{"n_layer": 15, "d_model": 128, "n_head": 8, "n_kv_head": 8, "head_dim": 32, "d_mlp": 320, "vocab_size": 16384, "activation": "reglu", "norm": "rmsnorm", "norm_place": "pre", "norm_eps": 1e-05, "positions": "rope", "rope_base": 10000.0, "rope_fraction": 1.0, "qk_norm": true, "attn_scale": 0.186, "bias": "none", "tie_embeddings": false, "parallel_block": false, "init": "orth", "init_std_qkv": 0.0746, "init_std_o": 0.0, "init_std_up": 0.0746, "init_std_down": 0.0, "optimizer": "soap_variant", "lr": 0.0101, "beta1": 0.95, "beta2": 0.95, "weight_decay": 0.035, "lr_head": 0.00979, "warmup_steps": 37, "schedule": "wsd", "decay_fraction": 0.622, "decay_shape": "linear", "final_lr_fraction": 0.05, "batch_tokens": [65536, 131072, 262144], "seq_len": 512, "doc_mask": false, "train_tokens": 439200000, "steps": 3213, "dataset": "wikipedia_en"}
Each number is 128 + 24 x the weight over its row's rms, rounded and kept within 0 to 255. Layers, rows and columns count from 0. Numbers have three digits each. The size before them is the row's rms in percent of the matrix's.

# layer 11 MLP gate, 320x128, rms 0.398, rows 0-213, columns 0-63
100:109146141138151103111144101140110107146093098113168138118101112110134148138112133107088110140136145147118127127133139134164078098147162104190094191132099113123129138153122137056136116148109095
105:118121112124078115137109124129180156132059118166147163149132124112144089127164104117150131143141147131095151126129147211158174123134119150136133115095122132140097145160125125136092113102094123
100:142165114147096142149111130123135081127160132106135080125142108160104123143135142133116108130119147148121148133159140110137129122146122081114098141098104147152153158106140117158134140157096129
114:107097138125157144151097155111201135107096092126126088116138141131150100160080142132082163123140136150128125171101112163150144122153115094150151127105151123127121126150114101119160120145164113
102:126173157098168166141159136097103134135092169119113147143123150093124131146138158108120124135094124173129136138165163143147114111100101089140124144098131111124113083132120160108172123133170123
102:127125110107154132095192135125153101066077145130135108113120146147190117194121104140135162125141122171130101122136147140154165091145140109111101112118104153123142159139138134118178134097122127
086:148081130125080150137122096115110144130159145179106151097131152135163144111142106155134130104188146115116129144106120183130127120095159138144117135117135080142107144170177108153098117160120116
096:132129109128169158105154084129147174117138139142153161102115140161126153132124148114123125118123147139097128118119151104134091109147129109166158124098122097129116155149101163118115130128097143
097:176104141125126118127153133134124145137137152111097132154163090105167129111147108097129104150140132165116109119130122121112119118111147135155092109111146123116167072167139144131114165138135115
107:149138167149103098087120132106106112145095121094120089104137096147113131140134138131179147139133119183101138126158149148163109075144145137123123115181117114093110122131138107087153088120079119
102:173127107131132163121131114131173108123152140106103128091117125172144132126135145100104131174123125118112138151133125153152145158165152146071083118150119169120128108156151139130087147142129127
106:168166144106105147105144120114143111121098159141132136076144115150108161088103108078122143125152137142127133111144145178137111121121152145114106149145131092056109127154130092135132145090095188
091:126137113179138137132130150100126096067131139141149115119140125112098119140164132138137097146167121132132144118147112054128131146170123125131128090144179124156124139118118105128128131107121153
110:109120165136125143146141116136090145131145094114119173126123096156135069124152130114099129105143123118092139106095133120102144084104139156159119127136125154087110107181110100094159155128122101
111:086110171109110166134167139116148134114132115139105101062089102156106133120122108153102157178133146139087077107114139101128118127127167112152139095126119130126092159120126135103134141117159132
100:109103133117145096087168165134126104144176182143162100096137149129142101109150074134123148132163123148105107134129172153148131109184129142137147160135147126121160127146107114135089135132159128
095:111134083115159139094156139093153116135113158143120107137097153113116112195142136160150130119114147138112123165166136134160109136090162142132096155093117189093152119115129129144104130135149109
095:148122129129142109115168125154120123128130116116140135170148154128115115132119144138121103142131121079155119081132150114142094100152127169151181140143063133121136112153162176103097142168085140
104:178135103116155100159123145135124145107139144089158092114131143103136109085144107094152130148143105190100082141106109148144108134141097127105153135147094157140128150161097115133131157120080119
108:102161167084099148129134165105137172135140134138112078156161118124120135114126120123124142147171118159147124114128165131143111098145153112087158174115125174087100136125132141120127173129140148
092:137154132126100122056144153074153121138097144109116109153138157126113120112097136095108159092146123134169165115119151113151074059131129134147097085124141104118142119109141127118141141147147109
096:158109136103105142116143079062121144102180121102105103145143140131156158088135118136109171143093106115154102140128138138144140130128134100131141109179143135113076134145119128093172176145139113
105:166139130140145148164152156136128144113140151118172181132152097120116148115114095118120141171157135076127111137131119116099184139131143106119114094099127093147121168167126098151141107162117129
097:125100144138155148121152134114066163135139132110143153121135112137135096179133122114131153127163137123115167136145124154101119117110063115086115129144142159120170137147147133135134138097123105
085:138084118140141159124111086166132103111119130159097134119083112191140163100118182152147162122107130093140126158152176156206146149137076130124116123118149103138136115151120119153117120123111169
101:144131110127142206133116119106133130115126102147098168111091165121156171101153102118120115087140151126110152166126108169162126107098151134121138120117142085089104141158163138132127118099130140
098:095145125090106089123189166115165123138163130134112141122096134136098089144125145097161174157152133148061110138149136139150125115122131133156148138118151145162125138117155114112127106124131084
102:155125197135176117107148133115119132178139127149087138123091100083117113121175107149113135131141136159107107163109141152120130120119188085130134150141132135136073111152079149175139107121125147
098:154164120087112129117139136069145120140130128119125159152122121115158118118100143113093109125149141118134131122130155133096103136188131123101103132146164133091092140157121116133109131155107135
099:154119106122156175112132102128115129138128146116090128060149104144106100115198106115135149097117130136160165169174185113135122138127157087092125112121089148104126129154123103123111163139115132
107:106101157153162169125159125124125092121150119078135093113140106136122136119150137130090149096115150135134137129066140152098123130135172090093125077121140158145116104129099094153146115170155153
106:174124122159099137141117081101132151120120172098127112125115137122187120125130181091120121097138117104131127137115135098157094140131144103100097099136108155097172132146109099105184115142138128
111:188151140124156115142143162142149131095156127160150119134085145109130140156127133135110113121134151072130161181132121099131144128121108092163112124103103127184081127124140137153172134140102152
103:107116146135113083169180134101116052113124114125139094099149132142099109153152115100110157115118136176130150167127123098144118131130124117149142128103124176167113124145142132136108118102132088
094:144131118113156122120134201099136158113129140137116127086131146150141153123074158119087147079134118164145137124148160100125133097111116075157165148106134107123145150154127141147141124098156170
095:132147125129121147120147094109143142119117154103108157076156159132158106120125149122112125105118119095147129109145177111136126124114119143168109140099112151116123100173151111123118161094129146
092:133121150157095140138112108121159113124138080156128145102117140134148129089122148102111149097123156119117116185148158184162135139132120154106109174107106146121137155102113112190146142137164090
099:113113099152148124177104151107098119154105137104152111106108152157113110116136067126109109096134142116115177148161143125151157130143128123142113132130128135122139145093124090108166094147153102
105:141175183138091122117158133094096125088081173139084148167127107164130099132137099099132153116145107127149129106133103111099087087102108113133150172131118122144140129133111137120133146118109111
093:145112116133126110171129129114125140164127125088152154094155117127115124156114118102090123124113144082089115097106164104133129100125137126149100119122113101134077109142087133134136123123125130
103:111134176116163150129131155135127171095140165110094172156090133124135148116141112094104144147137154111123083171096097101124120128167185124144101151117135148155121164168138092135154132141112125
087:118122124152105173100098102079127117159151117117106081106107115156092193082090154111110117136167121138126113160116126107119104097133083079127126142129077124115114139108088099180160129134104114
104:149138118072148142087120115119137139134157149128129150114146155160132172168127092080144150119148192120080149106086086095120099170105172102155165190112161138155131083142132115118176119137127108
099:191132162155123133115136131110077099107116130102113145174132137111105116124117108135109094123118123132089148128121108123129115111111121123130121126106128148119068128078174102127117142127089120
102:141122156130107096132113118120119091128167095119164093112130100138124139162151159081154157105147136120121118150177125107128106123161136082179117099144135158140140108116128080115163168140103157
098:126102180122137113150158160143119102166165144143112150131087155117155156135106128137122152133122127129126143134106156080117127088155112114082116130119128116123092162097131120139152147141129108
105:171071172123130133129116119139104146121129102157146138084159131108151114102130137150104164146183163156102125172127103109137097130126123099108166112175133085147118144146123119137112150108108137
094:139103119137074123116144090103111112159135135138117102129117153159089127151125129091147144128160138122119171118116143144103145112106166112096073071101108131128099144148119142137142136127135076
103:117074101152187102119145152095095097118152097097107131105115180143124115152152167092139161148082158147111169096141109169159175114136119130121124148154140108142133156144102138126128149114121162
102:167132150120170086120148111116109121127111182080171130171110061154123134124112141134139108069179092109142108127140137113118125115155087110127144132100142147145111131124126100153145132122123105
096:150095151126122155073177129143173110125155074191187148125086117127131146090091140109083127105129095107110113147098112149123151119097162145127116127156118123122096125103078138159164105145113106
087:121169142134113141143129147145130083140109092114141116093164114143109138109113138092105109142160110123141091130114088097184099089103102131118103130149154147180128114138088152162127153112116156
099:121077159124145115116179102121133140079080126115131157143116084110123124117130152128168140133121148110126200135129143162129153154113142141076104104095152144132102137141112159124114139161099076
091:136140147118123109144160125139078141105154114166144101132090122197136118142112156104115118121096169124120134145144141130158138136139089113123133143165122099163150172168128129144119131160135144
100:174112116145163137123149123139110084150118172137146140159080116146122152152130156092129157147095154129102168112145140116134101121129151099145116137122104130132153143094108101163128117127136130
096:136127127145111135142136136123120117094205143077123106161148116097152136125123104158101156159136156120121094117138104113101102114160120118183160140108135126119110116104095114108107135137114123
088:147167110130127107127149110127144105156130147160131145094105144174127077084093103124118149151143145114130106153126123119145096110153126116120101136127120150127125207124192140112105121116119129
101:147180099101164113132114127092094170075105173138118153140142117133134119144098133159122112138077145115171113139194111118124127082124109118155129123116125134149125147137136108123158120107100118
087:122172102108143139135106129093134161090120136140136153140152156147103131104094127131117179121101113128116097123144131149123139127113100120139109128103135157113085078120131175143121131103122165
099:136115084131084084154136088165141116142126123134126104132150097178100099142124153095091136123125140132084132148120137135159135129138128126121079128143158114181103157142153094137166175149132142
096:171129102140158152132140121102112146170119107121145104145132149136107124151097158140152174100149128158121144149144166154085092096113145124153174103139108094093128095099133135113182085122136085
095:112134143164124156145157182080116120136152136132138152123112133118133137160157129119132170125125137095160116125134153154170128125175170133105111077072133129088115155126154124165138122134096120
090:124139155091159130097095127102179106145094156122149133136194126163112110140133128130150141128168125148165091121132155075158118114113140152128141140124141133122116094122128160124154090097119160
102:144084133101165128145119106104133179115124129144129097129165111098160113078128134125094125121130139166072114175155121150144116090108101102091148132081126126114130123084087165142170137164138118
094:173125073132093125117155083084124137145126135135162112111074137120154110119136192117127124145159135127170158085116167151131086095142123139121144132161167088137135125156119099139156132130116115
099:121172185120070167161111090125119159135118146161110110154119131158142119142099103132136152185124141082162158162158147107125111127138118130136078134140126138149110139119129154148161132183109134
104:085168150126126119107144119095146146117068086115130156131182122160107138141139078132136105076141149094146147146115132148122109092122112159112126145110105132145128154143138107120157160114087122
092:133142154060138131079169152150170136154127129143106120096128098154091136117120119105113130168120158088101128166117150125139105134173186080135125149123109107145125168127144085156115153139117104
109:147095126122149126121134162111101118104123148127134128169127117124167132160151148145146136132144129117145112160063160150155126096132177119092167107100123103123166128129070131105147150157149113
098:142169139109143149145174135127123109147119115121148086134158119131142162132160150134108107173136109172157106143096177152161127090160112100129097123138134120127125133143107150121155133163139105
099:125143133144116171130118132087128159070119106110114150126131120147180099130118150121105155119146136110147122151110134147169126144075142104113128103161096118116163127115099118127111133119122140
107:128117132130135101152165100149145133131130125117115133106095117128157161132118125066119134131146125132080142115124144134147157114117083119116151096129120132128095121116132119108132062139110164
101:112098133172101157113127117087110146136134162125138125131135132168148128114131151111129072149157183128110169119161130117152113119135115157132191186121129135138132139096122143155154160124106125
101:148141114153152133081105118119118120121126118147154162125115109126151141155115141106094140111148152105117114187132141115168129162121108169115151147110139157116114086142103069155133096124130093
097:124115136121124115147145115135118146138095166129125100110096101103135110156103123129160133090165126137120120116096152151145101140127168139107134103096062132116081119106163147127127130133092127
097:133140102154132150126145125139110104086142162141135119125146078115120129128161112098130058114115185111105139118105157134106114148144110117111110137102100145142116127131110099155164127116108154
102:145092151109134157140085127147136102129134105096142132057133109156123089132144124080131127124115139119127124139151152109127134160162092093127115120117107137128162156156135102140102179134089143
093:149101106129143170099101119125124166095151103150109140119081131148133109120139105127137137128144122135113117138103129149125169136082153111093092117141123090106126164115106157143136086095157134
101:175177141135123119136151124129126186133102110101153155153120116091104125085154115104091114136132137130108149129120127163125122097153119107129149128097120146091144136105117102121162104141148119
088:115112132165083138116149113100174120135129114053142113139146088138150128172174166112084138151127135152118137141094132118141121155155163152127085158127129155151119134129153138161162114114119155
099:142165131138164108088118110137118114109105100123102167106112114148188170100118128094128107118155131123107108096128139156157153086133094103196124115107144138136114137134073106161162144112116112
104:127132160145132137147163135111111153128125190094145087131126141156166121154138094136132119142131186160151143127119163133113105151152119062161117171130111112145106165148126138099133121101126138
101:174092160125151146104115138127126135175183139096123101131136153125135137137119105150096146128119152135132143120117092120181149127126155111086139111163157081127099113162076141121133114087131160
094:154105153148141110114139182119111121099127098117088132085105112125113144117123154113079160126121113121159135149147178148136134131142084122155128114106084111132102120124090123155115076120107138
108:119111176119125155132121125127131131143174169135131133167101151144126148148106106141117124108136120119100120142110135145159112109144139119086174119109157142129146150179076118119092162125134175
098:112115106139165125155138120120106141095086165132100162130102151119199125126136150133107134170125131133155135145133132160127162152122164093131091164140123113118109117133084116127142108169149109
104:123160146143105162133142142143100171146111129137156140126122135080140111148140094126137118124105132084083128125134170154158089081085134087145077146096113144126148133138096105191162132121173100
103:136125072119140128145156154120150118100151127137121091115135128127131120155171133104104127117176113133161105164081109148111123098132146134164111161144136144129138156117094158143157119120088112
104:155123148161093168134151134127103114138184100082102107113123121128161122096146141092139156117113094141124122116116172116137103114089144121092127068113166148146098132183098178151120146170128160
101:141112137114164133116126134146118101134124161096137129124130139188154140135145132128116131105126143065117110131134161122181139099127105067147097112150128144118126160136122144128131131107109125
100:153112159096110129113126122142149155107146151115129090145126124141160123145110103105100118115121151112140160121093156137116130107142101121177147121092096141147116107154118089118157144116160105
112:134171161137115108135096117101145121185133144121127129137113077143102109113104136123120118162163134122148148109101131162108142077129112121139134131128135128123134147161119127173162158122128120
105:132128118118167130120140113114095121128168107114111069148145116131131136146129152103127113169112185158105161145063121197153093110145139111129112098157130137132173122099132134146124159109086167
101:133088104109094154128158181108161147097115165117151127097144127123150099155148134142122172125145141110118146151144083132147088140109135088129115117135131120091164148109151137081119114141169138
096:127139112087112099115138109133139109116137148174098118116119134130137149123134104138132135100146115079104110163154128117112132112133077153097137140136122129140137115135112111131127143085076086
098:116128147109122129165165105124101160146136146084125170122082149090117156118158117112156153151121119173118160136058160131113123128138111105141113114106089126086118115130121082101109103132084131
103:151152144099143135163140151132100120140141139069169083083121118127120102146135104149134145135140149135152118128141161196133106115163138144122142100096148101165111144092110137141112160107085093
098:130148094151147145153126127066168154161160173131165139132082100117118133123092154116126138141139109100123119103147143110120131094094131126107104137106105136136087138145114094122139097131158152
098:132159140089128122118121139082126127137145094131156152157093142157124141130112174135150116090126147118114125076160120188100119087149132159147137116119158153100093147117129109159137121157133111
096:122132119134081123194153125098113162120113158119104122130122144134141126123139076116129139108128118141147087116108157097160085118158109125152151161177092158127112123124104108105141132124068206
099:154089168120149156153114162130157116105078148096069142133120115090150108116145109112143161116128152133111173110130103124153176144140182154107120107125138131066100118169122138142155123099140122
101:125132125080157079119181149122110121143124143166129126135134104192122126098139115150159119119099170091114090140110132132149126118108139089124114090131115107151155083146106097147104161122105137
095:138169170125090165135145136084156177127151122140153134110105128198117098105149080131108124092137116094113130148131148108147098104168134165126132090129125118143130150138166126133130147100120139
103:175103115161138117145105129141114155094139164098151135137110161131136136118121132112095136148154158133140102152152133110160128104129105125113099128102143136168166142152104108135128127109113097
097:088150114123130119134135136130097123123154126092159122122165118145120156168165093187126144114139127146115171129121138175099132128113165103114093139140143063131144117109117129147103150142117129
104:168082122117098124137135130130118169098114141094132167132111153096111139127117116157139168125106148158134133110123152167156146119121162137125109110123188108124091124136100153123180143136099118
102:141118138120133141097151106117164135170086120139134102075108111076154092140120163115135141108110173152102153179115100173106147098148092138134149115129114096121135128105119150181131128136125142
097:112105146130116092154097145104127159123114113121116147149108145189127110179111145126078112153124163126057120134119094114134140138157122087143114095142111114122122180126144123103137154109128135
097:151109176087182124115135119129109142157143144119110082096152159125185122147164121101114155109125153092099176161092137140125122135158139103092126139141146117150140116065131160145125117106131136
098:144088152115117149093126097094146121130127134087122086173139168145133103168101152157149097104134102091155123117123149105129124104143159122122127093178155077112122149130120142120135136105134123
093:100151113153118154146148102121166115078121076145145104157098124123118121124143107130104104161136124097083164132110142129173142113093137133116133123133148133136121126125146167143069110115136126
099:110134129142134112139123153146116132127110144150131168114162104149155107123148161158088132099088134064143098177156102106175151106129105116113108164093134116150119114132100079118131141107155165
101:102083125151080114109134126102095083117072128136066142152104123117087129136176133148130132109179169088141118137134137113155100139178120118133163101109111141101117165130165115131148133086105119
096:162091138120115136120180118122153140128128150144137138141146110124123125102164158108102116156118099123137169161152101090107111137165140092108149109131131124104136105093101141096121141126118111
096:148115141116087134128154136103089109153187118128108168145085109115125095126162160132111136149150129121153136126147146121118115110131146144126122127103180168116137169121119135148146117124115131
100:112117108135093103121124128101154166102112116160096080097104085128169105078098109160092170132123164155113155125122120102125099140136117118122136124071103106137114152170115136178134117162164092
101:097106168097124123100100093137116120110107148118106124171117149139110100127135142128131111104158140119158131170127138103108110150125102137163125163135147138159108187126157111104143117146107152
097:106093087106136126124148148107126128134139132088173100153137094130116117126136174126138141135181083104128133118116126164118137161098118140171136165111146130169108161119078114120165132120135149
095:130107134134120124100150162138092068136107136136103087138114110123152125113153119115084139103136153143159177132127111117146080127103094152133090137142122131093118163175135091193133127126101140
104:127163137153123163127130163141149076132101096115150110102086113136085125129172117127074131099129143083101142150134144094169122146171113100163096110146116133105120142142149121169143127136122142
103:066141100162122133131146173132106100126084084108122120152118143169128100153131129130150119118142116111121102139143150128149148112099131178158092158149156184104109123138108113162158152133145126
101:132087179112148133106171114124106155112116112085110156112124192086154152135108142125153139152091160094130124107127142100156136112130132121150113123149140068120088123135115168154135146096081131
105:117098090129085160107179110114106099146113161144126171122145109136110103148126116101129150081096196107069154150082125099122159121139142133159133100135096086138113129133153134167140147153132126
093:140099133110090146134158114075142178135146119149142132095093162139124095159089137162153152150129168151097123110186136126158142145094131118106147138084149108113114142129107141170095136083169117
109:144162170124125113138170153112153131138145176134153095157152137149129137092125129127126193121114133126127124141131166128130094159136124079128147097126132160111121153132097121146145065151157117
084:118115139141176110093106153133163145135127142137115117102155124130126139137052167134114092111146133149119106131123135115150133111090125103111129154111115132117111069160096135164149112150097125
105:164127153165128167122102127135121157131129129091131090104073151149126089138080108112097100127162115152102123125109166155137126067082123121153147113165130122134096091131120113131174106156152102
098:112127135139103158097134142144167099130114117135077120090091131083160129110104145115108152151136155100110129164101096136143153125114136120116088139084126157117084155127126128130104114133084125
097:130089120134119161096145108090096105098112125153082168114142097146131134139091137153143143109124126126143133136160145105116152148166166133094106154155080074133122148131110094179101138140102122
105:166146120117123149143150086128085118138115119136162119117112107109090126098141153134117080123154174167142150116095115144106147113128116123144131116163102127115072145144105130127109158119109085
096:152140100147115129173131162096102137177132155145116157130158128177149117131079183084125172138148132132116138130089145117141100147105122133137094169117116124159128126141146119133134128137141132
092:110134137138111136140119124073144128063127139169128134126113135139117122108166154152139157161135101146139146091110166124137111122139107116155081101156164145108091118172128124162134112136108125
095:151144110120178114101132162128109139131112137120124140148161159115133094169123114106113121145139144171153133130140149153113093126101088089157100141153125166121074120130127126117093093113117133
096:130109114126116112136136080143156118118165114140086125123129130170098096063110105100107104143134168116150134136141196146140118158162105113133118104109144102117112107117164131157120100123121132
098:134062116147121122168123161112065139102122143120100136053120122145099072116155149155074132140148151127137122178171122112127153101151098152149130115158135086161116125111110092127131133105128145
093:114150119123140144103120146141083143095135153113116105146175156123136090171121153143129123105123120131146152165144117166160158132105147110133116124140112103105083091099090132096172070178131097
099:117134152147146112127158113107129138101120129136076126133125133162112052117087142151131124148157100154131122167142137143148110129155153104161109125138100124137127120130100182146117090154137117
100:123099131112134077123146123124132093128089148116152134160158106121135097128136173095104113140110133111107134175121126132147111128118143081129163165092131112089140101137119100133120163142121145
099:142105148076138108158125127114080117108148124153136140110155174119169115163147120179125123098111099078180139166123135120140168135106125161113121153120144091127123173087139130131130135116151073
101:113080138095148161131130121127062162117116130122113098147094148100103126122189140166123115144074156129089136122145160093109155138119124107123118120139121094112144186182076125158116160133137149
108:111142120148106121129207152093132118127153123119132062108120131136146127100112092139107149104124126121094103150111135136138150139177141111185152148158151157109094147118160155112176152159098130
146:130135122159113124111128137132143128145141125156097127114120149134093166128132142136150097166165117149117130131138147172140113106166146115109143147112094107139133134165071163147124105218076126
094:121105139092145130109154136118119113106134158134062114083178133153119096155109138098133092136140142189132119156148097134126100099124120117127118148171110136167102106121149085128153084126086121
102:162117160195106181096125136085158163131141113110122134119157155118178152119142148161116136181131160089133146151098131112127125160140118130112159161106117156130143152140116126143103150107149135
098:116115140130157120101140134136178107088115141101086129149096143114142144129131111158152135125128110169148119132146153152138083091156125138128110163135101111149133142145091134149145085095129118
102:128165148102130139151126137123135067134108134108188131118150095151094107126139122131117121117166138159128100120167142142149169116116128144114151154124130156138137141120130097147138127138129105
098:125100099135116111107138086131089104127143115113110142153132101133143129133160141147089126140111121097108143155099155136155129150147094093099107132130137111160135107079138151095126161155092164
099:149121159122145116110152079101094118126157096146140148121146166132114118123161124113155140108119119166125160107118161145112103090114071140104150079099156181112112117151135118146137199135146116
102:123143169141155109123151130128073153103131111117120126080058104142149145109110150111124114115101159183141150138113104149109093075104126129128099108138137171136082110109112119082123112137115105
097:174134115103159154086137145116121120124169126086149182127132125141101101163100122112130159156138131142134151139106126152176121140127126190161140088145110111142125128106169106136123123102085158
110:141142155149140131128178134113114120106126133122122161119136176073091128113146095101128117087132140170125111155120119147150145122100128096177110169108169157107134123150144139097162119131125166
102:124121092140088163144094089091128150153128124116091121100122131091092128138130105124155156114157149135112120147156139123123083109167087123119089133144125114100114146107128154159135105166149128
097:160121106112129128161160140122107137153116200129088130126141146088176073144143084115115173121153141106086150149134101158174143143149136109143096121160133099166087111182117126120152145119149130
102:200135139103108101135106140140142129122137130111100107163135115127177155167131125136119105101107127119121179143121087125133140148107113127102102144099155155112100155121098126128118131107132076
094:144116091134142120105119158099101155152119131117128075125106148153127098103160123115139157092109141140120131133153115133134121096114119083141133134089175098114122146119085151145151130143164116
097:146109126156157121114156099090186141131150139119132118157114137170157093140136092147122169096113174143146130131091143140145124163140119123161141130172119128105106111147093103160114107144163096
116:103151157116127125119157136080110124119139094181129128097151120130155139130161106121094137119119101109100122145133159111152088137117145115086167130126174109128100113100142145106106159156102116
098:120065142123103124075136154116131166129123131125088113110118107121073092156128127109138164112135117158149145111112150097103112130130140111113138103125127126103089131173078152127125128112119132
095:102110160175101157136136136139151106115154112146102109108099137136143150157133129108138157156119125119105136092104156089117093103066100121101126118101162130142085167155113123118114105129132137
101:128138135105150091113099122091143153146156105099097112136149116121132105110116190142081114111155145128153124134084135118125095116135167108133133117140096119126104105165121076109132158134113144
104:134112113148110119131135147144169163110096100125141108124109115122122090132126152160087095125122126104087120131123165151115130117085136125172142118138138131102110092086154122118148114139152105
102:080114141138100176152147131105155130083143165143123122108113088152193106126107130127127131141098124139137152128162125159149170109140082134091099125122144172099109128143150107139151112117121123
105:155141129136167132143127124079117147156131177143145137116117132089120193166124156089141144168131138162131149163110114153134127047094119112157098146094153145090118142136117117140125115080157181
099:145124097161119129084149143099137121095157111147125108101124132114145118094125139092145170162124139164097136170132093178124079056121093120155125167166131101143152121131112105141146130116141143
105:120128190118111115107171090123081132152100129104108126090153140160151097147132099126119142146113141142139151126110114138110132122143121120156148127064204154119105115133112126148152120133124117
093:150144120103140142119159134119145122126132125128148122158116119150161139156109131127073159093146158136176128173156131167129091118113161134151125076122143123140136144123075139149133173132149098
100:110128130123119151112167177113113095130102104130154122127122110161118115097166100109126136147135103148132102099171160105106107069116098128156125129106125141101135125117156134135162140132116071
102:112157114114132121107145125127156149145112185108122141147120129113137120129125192096114124120122143136096130159089111117101132100120126117126066133076142169137091134139100113139109124126134103
102:116147157096120116125131145096101140176111159112113117109130105146128130158126123137105131149132153121107077120133091165113121125167135077143110143118120110110147112127131133129152153096141104
102:184148124096150181118076104114114105137135165115113161147070111141129135152192127130162119110153141140093104082134135113111146164123138145092130121129105111127108155134094080119123163150092103
101:142142161123164110123156085110123125101112112119121105163120142149153117133170105142153157116138139125129170105140137152118129128133091114101128112174144134099121135171110122148156140097141139
109:132093133110153128153171152101164078148113132129129121153130071131093101109127130099128145115123096136135133140130174097097061115150118108111161151159079102119112139118159082141136128092091133
099:148158122135138125088140152114117130146133180115090113120138156095138116135142142124165155136173132191085114134164158153134104150125169132125143135106126169119075127133122096161109108127135157
119:160145149159124165080126109118140140127133117102135101096123142135143110167143144115086160104126117158102141157118144143102101111125148115140158115136110099142165145118124121141092126127171120
115:136131129096143115116147145112098143122187137150119099097167132139136147116124110081115140105113147112145119160104137172152118118160135109138123175075153164123140098102128123142129142082122134
095:159091145192108151119136152152149140167123120081122152096120148119140126071125142111159153122184091150107111115161153128131106164104135097107135133133117137113122138127146112136148119115134158
104:137121136129178114087110121125107145113137108107150127128163103149126154079118135115160158128107138145107138136121141132165050116106140134114162120086148090119146151127102159128125140101128127
092:082140148132158088095118110123148133143155128112129112126118139126171130087076159109122166144128172120128123175129101135127125101130148098089113094118161140144110185094113104147164137120108134
095:139142125121125213142133123122119124126123182142143143124172150121136138106120141145132118098111147086138135115127090137126107120145124108128107115157100161153094114103125113102140138117183110
098:146151087139123132105125114124118163108154185109149108117103082104122127121114109163093125161079124157078111160123171139090132096137098087148105160139134167102153155086150096175135123100099079
103:147139157154162110102124132094119093165132090130117141110148110131119130136148117124124108120136127101126141101119090176128104132152166147125092115126139129137093091141119133112144169092172148
113:115139087128114119117134139148140111113113175118112095189129157131141154117115104062122133087116138107116164133111199112123115124180125125138129080113107092116116129165125142142140102075111138
097:135133135118182117091121126133118138126126134104112098104159088137125113140122138166075127142110114137129124153118145134113172123153125142161134133104136131127131147119069121159121089100127152
102:130112156122140126091132153133113113094119101076104125150116087102140162144139121128139135071158143136110113090130123122148136136140134152153119095108191147096165124131066165116123131172123090
092:129131159121134135128109122128113107112108103112097117114169083172178133119114138088095140141125138168132150173140137088143134132167140096112092165112118082149165109140146118165138105158146136
093:157137158150148153133140154122126134169112107128126113127079120172115107119142132147098149132162171174089127121104133155128074113111119128120157118168088105085141133096126139139156105156138090
104:137108134096111207119105134124148151143144138108110143161131084130171119133092129157128118136150174160136137111159132150104097128088110132134123124112198095105122133153092128133133148088101115
115:150130114149124156118142147097123177139148147131079146122140134127147086133115112118131074146110108132147142121122130134128153131125168124103114143155157110092154076131117153125142141152121119
110:136100123121079171116157092107125148108107130131108160133104119115103134136113138148102132146128113123144128153082130094163107079135129153108138119128096130117136129125113102107099130137120112
101:146150136117126099151132108108148124128137110167094115120134159145132157133113134167150135134148130154154128128170161125147149136145162130114123110157130103126118100157111184121101127175047133
099:062116121127147113093138112124091127132096153108102149131147122113123143143151149105161105092136137115142208131118154147149176122162143119152134160141142138090119157132124117137136171128119140
096:119121113083117098111144140145143111102181109149136163083139147121080120129108139137090159120125120109095133118138080098179109115135121114127111108146145112141104140118146141079151144152083142
099:135122088121106132139106145063093150123104116152075164189121130104125128136082138136112127144130141158101115115139136126140109090121132143147124127088132088094115166126155146121141112087159186
099:125114169107119143143153105139155110132138089133152107112121116139124134111129111127096119116142148136163186116115175127135151092158140109174114142119130129104111138162141128188171129139088130
095:115118116162092088126141133101090112173153104130070147088155100112093117089138129129098145112131159142131094152151148164175141133150136132140149143106153124115136150136129161157112154123108131
100:092144097114165124076139135118097087150115122117109074129134109132148165142117146113112084113130130119172129168116149120118075138135146104123155106122104140116114136126082124117163118127087097
091:132093133119120142129138184163143152152142160143112081123100112131159129119120169102115098095121177152095133107119104135145128138136136119090104077073126140102148111132116160148140112141095122
098:131126172111103160147121139086141124157127128146144135182151140156155148123153147125112153125166169142135132166139118103128165123131084111070129153107082148103149122082115148105149094140138083
103:125103130126143156102150091143134095124114081094110121133164092130115117100130134111152136135169162132169186156138143186117128128106158093141121150148141082129135182115153103122142146149079144
088:130122119136102155139145129132125117145153142131125162131096145105140130109113125090138111132111135133102143137155156156158155185149102147099134111101177120136144094169136110121125130128084151
101:173141117145078125128115111137115135137121124117129148167156200080106141141117148096130143081131105108102108136103133154104144133131108099158165126161137107130129133176110130140136074091105140
101:095160137123152104093112123128083099108114115084169146161118140116130122157115151137153079129131129125067102155129087120128142152095143143140110129120143069145121168114088081128145097140140066
103:125164141120129116102125131087130174132128119094156160147125124163068112165099153093126140133148104099150154143089129108098108130109142094100139168127091134094141143131096141152173064129134087
098:141111128129183123113141142123094124145130190112128138136137141083123136126153132155092175113136162147122115092131147091127098086094112137134175131125125132114145154160116132131134102080122163
103:118149135124130084092142170130071142142106157123155155159146159118120142124100128103134139148124139141092131133166138131160076079133097142126130110134107131096139135107105123140170141128104072
098:094159148136158145119167089123126144087136125130122149100166155107106130128090128093130122088115171141145153173128111128159158093113122107157131172175113112099133158134112105108102153132107099
102:134155143144109113125126153158135109104131078133112147142128133127111140114107123139099154127124128138107174135070125131176123133125115071153123126124128121146112110128137135140147126153155183
096:086121139141147130128184117130098128152112126161093135125118099164129137110106114119162123153150135087082148151115115134130152115129153069148119120129140112143138121123130133123148134135118101
098:139112170089148143123105081114107150110131134118105121105167142142164142154069154111123107118119145105194138159096152119160139145140087164096147125113128123128157122116113211117142141185111134
101:172076136116117121148118130098116121143153113107110105143133123137113107123133118133126136130088160163100123119157134134110112131153143117136148093118158134095132144179153141183163155144101130
106:126100108048132140162160165121130154113115133145184159143143114152109126084134161131117153152124148108077141148151099122120107161159119122143138120104140112111131131144135120167098182135131131
096:141125139094164130160172102084126122086164169122115102140125143150064107126127149123154152073124151171107156116115094123140118159135169074150170139155164137118131142117107150116122132119108143
109:115147124120141094140154115137146115093140157146120100142110113144158163131122176131141083133136166094141115158121158138134128150098119118160123137134130141094120116147132103132155192111119095
100:138137131155120168140164102139125122143128139082168127115116119112145159137175107099139120104136151152158157140128155170121110132135168135109087134149109102148108132112114109124143128131170139